Each number is 128 + 24 x the weight over its row's rms, rounded and kept within 0 to 255. Layers, rows and columns count from 0. Numbers have three digits each. The size before them is the row's rms in percent of the matrix's.

# layer 12 attention value, 256x256, rms 0.0662, rows 13-40, columns 0-255
104:133097135121142133123163103140111122105153103124117126119124110145120092081134147115086126130155109127129108148154113136128103125080134143107104208104094188139122158103132134115105132148085166153104140139133117104170090154111162134099104137101139169145127143178140150104083117135103116139094143148141098120152102147134113104090160120163116131120187127108139139121123130151126175132144119084073147188095181105132157080105167153110143119103138136122121099138116129094124134118160143089128106161143127135118135080106153109076088106143124129133145130124127124105124094131133150123100169143102137131131109133136137111137131109131151114112173157154107135149070122136087099159136132126097141131158136115166110142118168085122157103135137181139146137103141111181093138148132121
092:146208127127126118102128099136159127109117113127163137095090157118136110121125110143110149066101120152116138131116107093082132119110118151169098145109128142139163113108138073128128143117129149114134169126117170126128145135125168151130168138100092115148117119144098062146131135111106134130132161167104150092132146156075117129142150127134143115125127136165133094154114167143129143142130123176135130130110153138144183115111100131137141112120127113128115135123083134176125109137148098136113111133128150132175083132091157132148104101123196155150134110147104125121098103126147170082149125101102139100104134191142105123166122158135145136114156131160091057105154153163145118129125103129105093115143152128138139125143115099156092181106126126102120118151101113146175138134085110
100:094126174089088146168111148118135130084089134145126067118120148151108128144109137143076142137113137104128135116150107120133106120125160168116118143133141131116067150093115165117122150142116103122108097117124143109102166119159136155134117114113120175125163140102111113171138126127130123117171117160080063111129112138150087104168112141122119115156128132138115194130122131120112153133109123156105105174102165113145128121154121119169148108159158143130119102122131114164121129139150181112082135096113150154122110103125148096147131135119143151137152080164141112131119167109126111103122139133121148132109130195126120097086158117153128130090147130166132081141100120116116140161090145100098131157146141112104164110095088151114103135072122072086136127109146167108092138130140117
090:075119143103096103126099129134130129114143143107123147121092113112157112147133108130138124115123120111129146097118134125150099134109144132107116160154108130157154123143137097132117120169170109156131148160133121135173103147117168140134122114133101084126150106139133143133122116144158168126131174136111107081140128164146147117133094149143115142161120078080164106111125085058076142125085141127085060102137140098121145122119130147132154142154110172143158095133112083112108109147186147150127105138125185152135124112118117119164085145131135189125165130148093129107125117146141128130124096136119144093138154142116178142112143119120082118126142119145115130117146110085104082125115124110145104116157120090181151151101069130113087136098094084103122124103137159162133158166138116
095:143156162140093109147142081181079135096109123155082114140117087124159167094163154114099108116155125081099106172085100110114132113162144111129117171097073128138096142089148164141130120133101175167110140116112162146095123148126121091124130125094118140135098135163114145136127142148162140089112115111147129155156133071130135144118169086166098114110146137131135094121083183116113098125142125130100143134149154129127151152097118095180111137080128131144117097155125143099145112134150140139132145107162137127160111124169128110128163121137129127136123121158135146122126108092139166138135088134123157144101140115111127091129119161159158129128123143116132114159120128129137085163108096117120117150135147110095146117148163124140159095145145078098141104118083116078174127100124097
093:149122116116136096146129122192141136123089137115109162097104172141103175125130160130110108127152122100106137122130144078121140115107110149135132145128134093155115115141112138096150087108095103121125151092105161110144120141140166115101124112113137120114080119129151130094144130092143127090069134094132113113143093073108099133125101115123134134113088106133111121131102167123124088168140136137131167129152081123130112103170162112168101113117142139177207099148067096118106152124121131140153121144144156126146102154130100139154111072109118094126106147130097134133144119130111139129101097157122154144091134088135159119143128174144115133128135159158126127130136129155094150125087105109124128156154119161144130146127124080110153109121116111125145182121040121120123151132137079
099:106074141154111094112125098133160107095130088055086103132139085117129111105136148126091158110096122126095110146079150176090113097117135079115160128127113147136110108143111134149111105126151116110150115168096171132145123077135139089089133140116117114161104152103160139117118127100146129116134149113120148160130141141103081144125169115174182154125096150147141109157130116143124144118111121081095091090173143124115150156169116152146133106167108135121144100130140128118170122123143129136094076121123135097098150133153139139139142171141168113144121094124135093133100148117152123164116166140066126112144154108131113137117156082141148128109132089102112103087160131119116121102088117141144156112169108095145134112150109127113144124144110129145116172122139102112121121077131123
105:165165083139158134129150111186092107136160100159112171111132130143122142150145153132092155146139094141201132115119089136113121118097140131135065136143171106112075125142123138122116129117148138105139145100133149189126111089109143124158101102131136149117122129134107150132124139128091126120133140109177168134144142097121149121141164105112133129095149103159149163102124188121170141127166160137160134129114093136116111112149120091142148112121153087112102132118131114129107095116118097168132142125125141076174148119114122130099149107125079128110164130173109147096129135170172119146148144139111177117115121129126129089168163135136163122165106095144167158127121102112120094141118096107184095140104133164118124125088129106138126124137094121160123130146121136143146164115085089
088:131111133099152116125148165161149125155095095101097104110156122138140104130120103103113133117113074140172086071140135127162175134105155097097105128126148115139136115124089186127104095124116109121150120180136132109098156121128148149140140119135135142152151124126134133139165107142080121109133106142136098116136139145113144124128161095144129099158122158141176110128174131134165133069124165155126152114092116136181151135137104106135170123139110168125090122133099076148112168117159106108134099159104147135117160135127107147108167092089142113135107114151132085162125175108087102093096109109152167119132092124159150117137147099136128132123080106116112125089130120071133117160148127099108091111122101107090169113097156152093104144131111143108106150108126133138129101103109160
103:118150106118171105119120084177124133137140153080141157102143099108111092121171148153137135123122113165150117141159155108148135146083147122173137119134088117096145135135102088093134127156126114124165181062124154109141102184155120100118163136148161114121134104098103110130143101150115167185122136124114143138133127091120128127146123119116147115104141100153089117162089133111106122174104125145124176139168140143104148126142161145103126121120132132127116131137132171126166143144121088111144081123161107126130138128135094128094121169178121119106124130132092141183139057111088164099145157171166115109136147112102108117182165143142139138150113134144141101124114101105116120076133133141141093120120096120139116121124107115133133155104126101123148099075174110105141113116115130
098:155139114131133165096126158178138158139147183153127155136135131117111114112112114168125130146107174136115089133199118141087124122133134155124136120141131133115145099130115147099093113132162133141119131143155116100155185142115118122144073113127113103134169093119141162137128144128162141147128151112134085112117145148093187098133132155104134127137148093131139126131135084165165131115138146129148131116098161095111091105102138162070129133148142141167074153096081106152110151136126120152106119136123106107112127078126118143138130167130137130120134174160119111141143137078126126100118142166134078119162093126097099118114149165137170107170131117146178119123097171139124096103139089110121124103144120149191142143104100135110109165134131120117102122137075141143104156114087111
103:152156141109077128167108075110123166175140169143108135107151117140103170134135152156143106110134161109132136111157119146104127137148117124136135096087159179119140092125119116100091139100121134153132083108129103120115078154127107123150123142110118118154123125144169138134147150150101146111103139112108099096154143119104138130164134123144107126119140096159135140155082111110186144116153126140088117165141183136112142142140135107115122103122123106112142174099121167174156120128088085139137153075110110174162101137116155186170100162086151162124183166146129088125147127158113119115114115128113123117138132162125130079107136100139121115126136104123116102130128130131103105144116106185111150139140128106081156143103124184141126158152132107106140101139135092154102134174116142
107:138126145119133174102157131160119132100107196159128097151114124103104138135107182123129142164139161142110099078142097117107077122131115159130075105068128108159143147102103155127089126134098117127122135127115187132108150101103145121161098106102115171129139150122149123128111125127121138164097104091133079139116077099107140111088134154111132150146088126104079115155080114123105114105127134134142114148120128153147161114116170138112124117164155103183102104115119125144098131117142153142141158116117098126125117107143081090148116103109122121152118105129143139113173126144121139139156133184160114118111095125082149113136127095172129090154124112166118093164132131105106140130147117095122139114132112128098084071116158166135137096116140124109158127112091173103131150125119130
102:126129173126107137113110115130115140107091111117103153148122133152162115146137082135108102139137163080084154132156142091152144167134147138128120134108173125097095131134150125171102137154176147163104082132129173090154143132135128129124103127123170128163159161130105130108128130136124141151082165124130087097117101108134124166177091113109103112130141101123157166152136097108154143123098150182105112183140174163161118143113124118143125124126114117158123071149094169185137156105165167150128103137112164113129115145113117145152134128090145148112157119123113120104122107116123127150138100159130113142092111088177143120103128146174155139131144162128118107119143107103089155142147140118116183127112159138165177153164146114145112157108100128115127085123150128104089116133151133
101:118126144130110160168140099108135139141112133126142082105146071119125138150143138128160145122126085139122169127138176117169147122106113106128113104118146123123082113089146159119153154069190138075101130138104136133144167119120123128108155123113106095110118129061145147092098145131139124098150110117122129139097143123123159111172119107164132077127146174117096147165149142181120152137090105141107134142129126139091099151103091111103159124128155147126127100118116162127149111125125097122130153098098110157104112129134091121107118106110114139122115133119163140150127134150175110112146106141146145186162097136128096124123127143154154130115142107099129109099134163096151101135162095115143105102070131121129209100122068154164155098121150100151143116118167112129104133111115148
106:091114131170157132147106131149166130101108149118120100122161153132088140180143168152091137145127093121126147143117147110130122105110132129127120137119093132102119119137133130149160102098128126106166129139111117119103161119153115154124116110150125128152124169121146155173111161108088060086143093117085122104102150100112115129114149101153146131085178178123114115133081109119118112061143101105083126118154163131105104137129178107131123141143163136164140192143114128100124138145114131130119135163140135125137128136100120091158174153131117147106115124122141115112101132105077118133147152135122112111067112130124160111118127133169127113118070145131138118142156161100140128115167120119106121100116161111113137082179092120129145085063141125124115120135090171124142173112166131
102:122099152151118149104122173104082119132143097133139169099065145132109146102111109123114111152123153123102145132134138145097098099115104142041161105117111171094124161103118151137108124170130110166120122126132074084127153120115136140117111132100124155134167152119106163114149109131174147126100139138167063124088114173145116106121106200122169136111124098098107135130157104174105130106134111095115124126066121119096147122096129147139175129102161139149129117131135148092144149130132150127132120134131105117128153104142154083122116141115131153154093133126147118126105149171108111139090135086166134130149099102139129169116102115110136127149106133137096150134135144167117135121131125154140115148159125168153114097163076130133152136108171138140128134148134180114086099146115134
095:123125124120110113153120111152100152126133141195101135135181138175086100144177114153131160122111109162165143139114115108116121136091100132170117131131118142142123171114156165135145167143141097148129125061184123148079101165129156140126138105100065120146095102158133121150116140120145152090104137144097131133175115160132171159114128193148145143103124156143124137143117170106088103101170153138113145121098145139124093118124157142107118127140123121146166124123141141137152132119101116157109156143130111175120125106135137167109080117154160094103096160107134127112132080153146177151109121149133126107096143097137132122099115087120114143126124081113088154121135104153134098091147128121091095160150145126117098115123146138123128117126127128103110136145170154114169171129103135
083:118126139142158138116135108096086150154132141135150147105146116128107160150127097189180116132125137127148130115123142114090116154093135138128089146113131121148135124144052147119149099158131174129112110145132130120140116128097131126149172161150113155139105091122137175111142153142136138105138134118160139109116120167128176121114105148097177125128086136130089112078114163149093109156125113127140125118144142089124110177125108125142102108171124125107146122122108100172104109153135140110118101148117115090087136145136160135121126163157101132161167131128121121151144085150127129139129157110147111116105119105115055171137140170094112124160150134062125174115124116169159158126092122114099126120096069168136126066102129175123147161159120147138126115156158128125125119085121147
092:143134113137136139122155107092150142104121138111108095169132098140145159147132142130168128123142151133136083144150128155163149143118127109131149141114102135178108158144183098096106139116150108114110138138101200106133107107115125127118137128148162124148094140110084123102127118130138114161090128152186099143140133105106122138107081135112180075128134089155067093106104195095135118133139112161142141150173103132185141106151134137107134101145114112114109095107152134069173154111115127122098066096127131134119134127121164144154079120165108079089124122138169084169124142092154132113142136134124126083180129102113113136158116137079131141123157140141086125131092110126126126143122114110126114137158124133134143123132134143147146140143148116116141150113132089115138120099176141
099:117132114150146180119077143172124144173107130135109094092142138152138127121155164074123080072145085092116127158134118124124121131146118104106094111139158163172108096142141145102127116091085142130145136148131108106116127154119117101084134114121127157130113141125108089169113163127106099116140150085110105143100105116154145149125125099119104139169135131116137146117113154131131131097133167123150143097130147137135121129125172144119112108147168091164069104118104124128108132116112100145162167127125157110118117133126136128085167085138151125077136133123125148129143095133127127111184171124116128142134168107100119121094140142121144108149100171165152128102122191148118131070205128117112113161130107096088120143141137109134210113130135117126145136142117133115111147102142124
091:152152109131093145128124069160115132147146092129154177095139111147085125174079102145099110169127164141139106136158091129135156124143118155154106115123116158148149150109068119115160156085120068115127163129148103115089081150095138083114101169144129119127125164186147122142127120107112134136111113098121148119113142065171137125087109128107102139131104131126141171105100089131127111100122138114130089172102134168116109132129121126141123149159086101143130128129085101126104124127117110104146162160141123113147119104150135128128129161116119082126102119160129141133094103141156100151142105107154114104117112110097078167117119117121174111153103127112121157194115127110112135147120129123167113117138095124108166119160148140137143143168159162109132154094123129104133144153122095
090:123129170175099132090156122077135121121144144117099117121111155117159101125134137125125109158087166119160171132140114141164121136120190115098130134103146143163181130110126159172166112099158175126149112117115114096111126139121090126136155124120130112160103112108136126176135121153103127115164145119127114121142138120132097131156099161138119113138159106134134132124146157115109170125137097152102145157158113101094127120114130089124126146135133123130115114097143162122131122118150141146141109101150100121115142182162132105155115118156144159163133110140164119123148129126106156070141111092108139121106090147102150108098102113104124136131099199122160119112116138073132101109090093155179170113116097098135088100174119174159073134092136133122136123110154083093140128101169105
102:126111143077138083147131136140206138157112164128121119140157163122096101164106122132143170138141122139117131140161155077158134133130128165149147108128177144124105084132137179094138116116113148138165108181142126106131129134103117105149139137133105133138161134114137116096118169147101110089108126114086116163073127143129152149189114145083109110070140158103138143136166145152133130132124132162111135097136141153116120132159134120104177111157112136086141134118137141175122133153101118110101140138112111124108126155100112148109162128116167090115131132125094147151131144101147106115141166097115102125058142099122102149148154138148167107131123107095133131129116138142135161134146166160147126113106131081145159128166132157162160146154117138063123178109093122116144104146123140
096:104120130145105129107142092063081119118115133117118177163136104099108132111087105128118132151184122150114142158104135147115119116110130115085117185132133138103137139138152079140147110171190078080101141146158122116113129110137091096182124157110145126120127166150126148115136139165155106125118093105148126101137126162138119136158168176152117159112108142127180099145143081151114127125108112110157110120139112178154125134109151107108115102105119085121151116068124116100130151102146151124102139167091120146103120115120153127143122139112094127148110098123132152116087123138107137128139138090117116126145079108146153175138152079134121125131143105103131103126164128099106144125109114134120118106159132131165095059136122067095103097119150145125154142125110132125153106094153132
097:123140123105110168165111092157114156113132122165112147093135168104121165132164170147094127139139159124161122120157090108137146110164151079133077095134132107153090139097160138155114162098114146119120145118111174177166143123114146140157130126127109131119114129096116144141111105127092111137130114173136112146147149133134119143129103112114113132147171107106138169102122089123152129160171123148105170190105176144151109147153133126112126137150143130130093127142104166136103139136132084106120149125155112125124163105105085106129153143085085118144132106110095088099154099079117094111114139125148118154109100131171091089090116163129097097124138110123103080132150138052108137136167141141097130123126159151144130136105136128147086083141115109133128109135130123092118169117116114
106:115128156100118138157110151118135153118131141105111085110133127134166137171146151126136112145102127121134150165104157109098174119133096143117125117110124159105125111100133137139142135127138157085108087109115114099126169110116117090140131109107105190112133152121146127146117097171129146130098151166135138176095121108142103131138119154134120077142093150088137128105139135102116137149139082095147129163114166159117113138103193167120148156093144120183096124126142127132128125146119076109115146120089149141165182122107107186122133101128132153138160098131124108131110190129093126133143152125109123127101101168127106166078165119183089172113111128113126098113141132104113134136132128126110100124133172069155145123119149137118157123077165137126094105108129113154153133075137150
102:191156100170119160129180165111094083159114154095132140099121112099115146128144137147098147139113104125134108106110158082120089125125145134117176176173093148136145146082118147134112095118080094117130130183080128129084121126134156133110133107123133113132144132147113113154155083136114167146131163103132129162157131081149070112140130114152064102107159138163117179152104124151153128137129125103145133133135124106114126121136105107150150120142127154131136102123100170138118143153136169092127112136176144130144150111188112096137144139119119146133122137193122123131098148127150116123114120122157149096091158133124168126136096123100097130091099149117137124148117129124142130154110109076167126148150129162092161103121118150114133098090123130080125111139092119146137140103123106
# layer 12 attention output (transposed), 256x256, rms 0.261, rows 13-39, columns 0-255
102:143144169177179127132153143172107195100130116112134136129159134128180134103127099152060175106119132108146113123120165076123087109147150114135127093146162106153105114150151125153144117102128083087116108134149131113151151137137149117113122150121091114116144148106076132137095084193123147113091108176135111133114136117070152127130089086159129124149128146116127066105128126141110111138131139132108116116126101144124138148153156129144177129131124117125111139140145139121102102153146130124149082149130111159138124137121090140140109137106123147150115131104098128164117138131121113173115155063093125133137156106112105111116122083074124127107118149127140139140145103143103127168160127093161165139138179155169149164119092147147125142138125181139138146123149119133123107167136119
107:096157140125136123133093118138099147091108103119110124121149116129112134093140142111144204151136115125147102110157137162120149133097130106074145102104154152137102129095109166162133108119099137128091154145094094132105143144145133108148148137147115089101103117122099162147119128166135147133148124128118156149148185132142117153132119125108084129084113133126104155169160125154129059127124156142120121091115127111122135114129134134119123164139128138150130140131133061121101114183177130117125125162117094134112131134117098076135144103162142102196137168133122135147158126115151113169182132120115146140078139135189100126126153140134122133102126124133129101108156129123157110098159156119106178116101107125097147156119139142130111160070087128170101134121166130129150106100069137
104:123146146067138121109075152128133148130121135151123135080175141181078113122135129151160139115136092108141125119102169131136113143100131168096148123160153116140106130109104126146120144146136129145133175172100175155125082134116125109135131129120178114157098172113158155092107142123105127138125122130133148149108138086170128131099160124133145123061082156139108143144122160101147151143148132113125169091129122123126149120121119163088124109106113119178083136156139126116128128107097101108106142161100151082102120139119091127126116124139087120148162131165111104103122129122139156136102187117125105087131156124130117166135101100144170155168096113170123137128097109087101159163100142156131117094082128162145134107095123130185123132138135098114128131110124098090114121140094110
098:112145132125145136150129159146168141086120133145166142117133151139137183113125201116121113121120153089117141133137113152141139151120134156123126110147118118124156090088169117139121183080133103114155108138093111102095143138113139127184132109093141153139137139139163107187131103124139142093168154103144159124152147101155110111146159164142116156151121128139152118146148121134168119113136125128137118116180100092105133170140153149148141179126143085168119170170138113132126177092115124112109141149160137124155123121173100168169145152111132122133112121169104133108147112111154099101091163095127131115149126096115104140138159124125150146109154144120095107142163100117140140166134096155111113166132127158137121163093123093143132150081138139100130103099151187164121189126138131
101:097129119105128127124123120138129169155116131082124152151126122095077153166096137127131137102148125140138158130118141113125155130122160145106153141111147126120158108098150111089168144128174106086121110118128136162092091134169152176093124140097124100122136113141135111166125173102097129139127115117132164113153123182145121144148099171112121182157158104114066181139163144163145118116096098077150110080138108122107122121149134143116127157114159121132150142144118152124108156141152113145148111121114098119099146104118123071127123134099137127179151128160135122081066141066153109126112102091134106114106120128103135129129122099114098093105150147117171106139110086123129203112123091138110136129097109090141133146118108154146161106136149144118107157090136113146115097129134147
100:117148137087125117118109106097106133117126134095144128151092102134170142086123155151101149117122219113121101151120119151088137111120113079122131102121158083086114127115153114111172105135119109110139123188156140153136124091130155144122122141123126136148131090143145125151130091110107121166119089154099119068137126106165126107157152127148127116110133114142104136171134094123107129124136075108072117115161160088147130075096092147138091165126121115126135101114134116165137114117097128134112132123125100057126129132126113102101136119145107110083133119120147150124139158115109106107135126111141114115127122149147156143142149133110135179126133091101137144111120164173132111154169132136159106110157107142134122082123138097128110157097123098128091056152136145108167129113160071
096:102139144182131125141163112164125101134129130121114145158146108127137103132114148139152123152146134168119134127166155146103123136143149158165176142127167149167102121177144123131128102095103124120131163131104179114068127153084135126150094134142137140114083120171099114127165114090118139163138147081127076137105129116128115117140120150113149148141146130142124121164108129136088161147173117169093138183156142110106128163103155137108130128131058127148141181084114135154110126139108132111132155111172090101111138111132083051097129127135108142147139088110113087136128154138117123158147128095140109127130124141120124119095141121128107153172107094148120117124134115139101114115071175124162138149153155109101142100089126134110095138159109123150134144125137118092146094108081120
104:126105130160139158091084158152163101176150082154142133118117127106118181107127132111150142100132129082130139154134094116086116134131100140121155148070143090151115121094079084145161105123101105130114174093129180144151144136124122143096096103136118107127144098082106137081091084138119114161169161135132117162128092125124132069121117089085113141173118139135126142138141151136142177153134104137152100162107064170138089136098142140166127130119099149110102141147107140110138087129164124122132133111120150134131089099148111150130132130117129093117156094128138128128143138090090127103115123074089124126120158103136153138130118138122137114141163138121120160126156106102149113162112117156111152115122131117146095089149159110124141150151108115131099128132121166130185156142099124
103:102156102132099131154147101166143093109144126162123160164114103113110160115152120144099118105119138123119092148088150143124153112104148127120138188171083125125125122180133103166117122093136110111146135118151145108175141126118112176108106110085103170072153149100112129102137115186140149122120130112102126146139089153129159152103109105154138130130129120137092145140148155109125162116164126100111123090101135110116105125151102173095140140157150103108131122154154128092127160126151160119145138131181110107103142145115181130172117121139142117124185107125114121119128119130078119095146164126074113104133094106087136140121165132130130123120118113121151135106174123142120101141119138145092119100080110126114132115097081124116138111109114168119102103183175116118069103110146101
098:117087107105125162164144156146136144125155135108110125137142074126135144130079082136133123164128122090149138115121107146147164129108096123111155139136129111090163175148149169123118183124131154136155134153127127116096168114178102133106116134132115124149129110137143129141106109133106164124086159139116100131092144136092117121100103155101125094148140113144103131142156147128150144145143112152120112147128111154139133157090093092143103130097208133135156163109126142176063107124103133145138165097106115155127114114154101148131117140143139110083174132121130157114132133132150128129151170140149105181084117131150147119137101110111136182183116095119159113080120146142125130116153075095185121127093118165127110107167119136083097137104102144115129112133140099132128086145152143
096:121134153154148145147131122179127116140094132159137110165105115122122147115171101152132117127165135120119078142100099143129116092115109168130110174156142148134149156181084119104151192121119145147116154159079148116151132146119142148092142144132126102162115116094144103114121095101118139103084143118178092139119115101132097124134113123153094178080086133111141095131109158120133114119135117092122124101129148142127098143145108120151103125198113078107113127102104127128117160127137119130052106145126120089117075115127117116127161159155174156138080102140104134149144096122161089152122149093116162134140133146144056111138140095119115107123148137098140132095168133121129136089126158164155133112121092127100113134124160136126145113138112146134168144137109104112091141137133147
103:130062155139100151147111154146114150118141147111161132118141120093112117098148127088116107075116088153050125141060158173132103139123102106097179122126094130110138137087119144129144159128135122145139118133077144097098148168158113138122138100174153085142119122129170134108130125102117131146104131125131166123094076139143146122148102154195085138141109110121128148091099125121107146113091149099105112140128104153161109151117128145129147115096128118158147142100178153111138137128144133137112125136137091164130133147150147111143099122129141150100131143132121130183137134177190143134146146157146140164069139132149102158170130133140127120124103082129111142169102144112152112120121128140152124096181161154152116099092156131146115135130123122135142109161131139117090141153123134
100:151128178169089139142095130164129127129163155135160080129076092108136148125125147131140132103090124162109097098177120117084111137109137102145142133154146118146165107132113077109117090129117130157120146116119100119164107160086167102110124117132117080067124136129161104135108119110075180144123129163146102118116149124143139131141122140135138099113106126062127167134131093115153138140161145113080126106142154112104108130083132082122099159120147150114116107132121137152122116129111164164136126126143151117127117161131160146126114098099144076114140088111153127121136085125107126156120143105129115110171134134151158157116161137110097119122091132132093108131111150083134150136104090048119151130096124161111141140116149075132155171142129128127085136142133138147097130143131096
105:131145121153110130159105114083144147106151125166173148129165063144178129123123139139141095095122152117127166125105127106094152109148114138141166131122111122150129141149168129119149117100147124112151139133115143155145093133113135107120099123111171109132097071092113145114111109145115129124107158133121164146088089126096127122123124188155119149140144093153111136165105123159150124149154158126102152120185104122139134113129097155108106136138128122094118090129112139111115118155163132152133152147149132174143138118159160117144107169128134132133093151118129120148134114154091139132159159174163167131070128155109128142119143147110111189055134118148115130176161113113144155113121116126151115155140117132175145158159144144149101124141111121092167131180125083172133107168128184
094:103123148129143144135124092072122140142129156119179103114167146089100173139116117124122131113128137101151113155146105120083107081087108118148129123085116124137131153158180123132137127149148109140091139101162102132125150077170115127118173159141073117127107123136147111110137134122100157084145147124146150148123071095139111107079116103116107120112150098132164137138124136145114155154098098137136151144134153147151098170112114165128135146158124111113145120115158136115113153139118156143137131124112134144090131161082095153144152110158085088105147137149114115108137097125123149081087135173097078140134115130116136135125169171153170162086103114091153102132118121127131164094115112134134133123122142137141067163144169160110161134124123103129155151160132097100149132075129153
106:130144156159092162128084115151140160184125105125091131094152119142120126125138094125140129181173130133136109121151122103099102159157144146129149155116100178154063110134162098137143119135147134157120156152128164060125131097139122145138143172085183123145097111157127086166113124124095161171117142113072142161148124144108124140150159135143086151149147126157132135126113124129091146133145089090151171112060116111108152118127128143124116099112149144105137118131106119113135126113166136082132120128141104105136116128163161190121102130188134127142129112162138107120139158155128157104134105115110139130113096139125125160103144076146123150151156110118114147099124124136134160111122169095112112155102105133115110125111129158109173115142159126111125130104119157131110131071118096
102:121137149161118109107121079157145101136152131095134148077125112131103140115140105147171106156142159143143150126110093114111109133146127149073143125139133159148106115112094136124150138108127133124163110098133139124152151098135151160129155098162145131113128158130130147116177179131087093122123100184157144127116124179092104110118106158120119142114110146105153126164125121138133109148151100098145133158152097091133134093098113130153189112144089136127134111132102161149112130141078136136079128146149136127169180107105106109114161155127113128132112131131121176154148154130147145141164132126120073140160115107118123120150152122124129112109131158129119164153184148087124105074148161153146122154156117074115148117115162134114149104177132169118115170061142092151132170117116135
102:105149131180171163125141113111128153118110124133115119155119109181153142164114144172117109096096136098130085154141103125135162127095089169132124106128136087129116141129194105146100148166163150119111138162163168142115125127109159114100155142122117106155123122128090133153172142144158097095144168113118109100142154125140148134158145152119104137150128166172150178106123129098091097114154113111105153104130118108126130108135109099177100104118163140145191157121117114100119133112106119132134109166107125137106114144111060119129143130119188157137099125102125150101122133142154130137129086144119086117139103134168178089119127124140134106114122145119120114126150123109133138169103202102123108133125144122144097096081132086146169137137098138180105113151120125143122142121124116
099:125107128122143127080145119128135115127139169127135153142103094135079099098123132093121140085123118105116132101121102078141106111117125109105109142122178126144151149142140135109167151106124101123139137127158064154127109081094105162067107159184103135107166174159128154124142113141157117138092139103113126128102118124102158122123135144128149127144131107129126068164121153159102130144102156115124122130100114165130113118083119114157148123146106125145106152147131133103124136095160145143159116117106136114130125111121062101124125110121116124102159160096156138184105141096133129163162156106123121104152152153157166152171127141158121108122136156097129101157131135109136085124168196124117134172140127105153089150155127122152125143129173141181104163082164131116150111107101151
098:126119127134160137137115094136122103097096146105119154154141138156160100147126102115127130077130114131151099162061153096144114126186081132151122093125149110115130132130114145099099126130133124112114118162127168134130136133170193132180116183112150167121113141134129153138089109153122127157106143147106129088117083131110125131136130120151119144118111125145127094151152126168153121127102144124144083172111178161076127141125144114085141136108135118104152085152095130124113149094121164125106177123126112074126135126082152140159139145056155129127154150115133095134071113136127130119155131101098133150127140093163111091116155164108125131124101104110138146107133121118126135111134093158130120157129148121110096106126125098142122151146140104153133145163149119188075149142109186
099:097136162120117153104086129150140112133107150112119127132095131133156080114139147120133135108129091147072157103108147131132105123140150156133114139131132155152160137094148117107142105159106139091127096140140151082141109091099110096092115087150097146129132128164105143093139164114156147131105143118158122133186123131120113114119113170089112131084125104147104139128123122098153136126103116142119124149144170147126104078142112116113148119118110114119141172169112145109160134118160151104141158165155133135129206108164078146170162128137147151138134121129193126129142111129101161117127180122087117122167126130129152149170095102113160146113123158151128135146099138141127114060113092107179151165133146126149198137131174127110122110127118127112123100140151145162135125146130177
096:147134133122102129121109124125148147120150163197132137140128094144128120117119144071119164158109124151129093154152090117175104087157108101161178076161184129126103140128129171111113142150174154160123156099156112156097117141097127121144108126149125128113119157123116093138133101089155111145167124123140161085118073131134129148087118156116099140105104116202105124118124147123134130133110107105132145116180123122119138097077139104158144123163138147159094130086117107120140140156173161088094141143155104156095106128115110140128126123154136140123129139159146140095110099141145119169134146103141141183116156125141161141143136115130111099157116128138071127143137149127097140107133150131144112136103068094122125117103160129140102159069135111138121109110099143113155101161120141
101:178150115108109099135117105154122124116138149115132109132147151133118114156142077114143155088120084139118132136162111160116085121168142151117121158134120156124116091137134144108132109140141158156089132116109133142170133133131128113164134111168125137128181161154110141176158135135141142153112118132096128108121131164084119117126142131126127060168109124133151139123157162129078120149127172094098131074079171126133113162115128142083111139107126151112135108126111149163127133103146132102169116090147130133131125093109126115136094081114125124147141147184119113115087136115129141162135120167132117157115122119161144133135162109167139099092151143116122146146166161137131117130168113130093155137082185149119147095129075147140130088176140143128102114134146153127082097164173186
103:098111144108086156154129126117100135137167143130119153135071157064113136110151105155137133114094136110120098106113120129122143151096152115076144100132147150138136159123138150167147138067128109129096137139126163126110142108138095131157132140116170127130158115148119140173178130094170146112139105156098113105139134159102142140139143138119140104157134165159109127130147170175156139140130134118141136121170143090132125144122139133119111157161128113076131117142129126141091117167117099093104110062147135109154173104107155097126119121127128111173088113101123125115143149141163121154106130147125126146105152087143115116088107103119073105149126127148145148144118112154102115138116136144112106149114158161198118148145186105116161200156085143144113122122087159118113138097155130
103:116130136137101144120143060167172096123149132103125135132099132141135103115140176130132109144108151120073129136115145135135137148171089108123128089123075117082135097142110148147110133148203118096121120110138133154138142138143108128122127147144154130133128133125139179131138089112157109120122097165117124141112173181140132121175119133152131127136149100112089139107118104125132101129112107132135125093115089138096153127175123152142152094153087119148175126147112142157130156083117128111154162140165099104132076129118130123118105161181112145083089095136151131097156143114174133106185072131160073097160133152132116102110154139112081132125104155154134143133148130074119144167138116135150125134092139123156109132130106138162127109116128121157171114124141119080116134148144122
094:102132176099131148120100093154087171120113139126068087134140165155118082135143112128059123105152133122117093145129089107099118092135118150133105112116153128145106139097115150107125131120103094155197119128153134126098125137165126109146166112121110141096109155107125121140145129098139139153142115145147130110124126071109165144156095157137114130143132110095137140151111114119091143096160131169121121098114142132123133168140147163109134130166117160140164130120141166130099138103100122123133156102117120131129176127115169145161121124135101108125140118128147127119115141090151112098138125149112136150120179114152127128147119096127178140159098125090152123166143079119147162097143100152152146184091161118113151131113140094145159098109171119158122145136156165143147102169049104
099:119143131098100128143087141107116134103134127103140140096142106103133102112156156083118128116136151152115101129166139132155096111084144133082169130112142137161138151099113185167101112136094130125171124119128114137114127137123152135145136124124093149146152136158119141138137141145117147144158146093129140094145114088141137182113126107111151078121162106137124089135121079124069156087135115161130136136113150146124151170144110119182145116145159130121149183123118121132096104120124095167134150119135098126125148109131155180081125116115124133127169092176137069135166131123136151126136145106119125106140114045097130082121119115128159116114164146148095117091131142087094138137145142086134092167149133138104117089157122156141133121173130127103072139125113130121084129105134166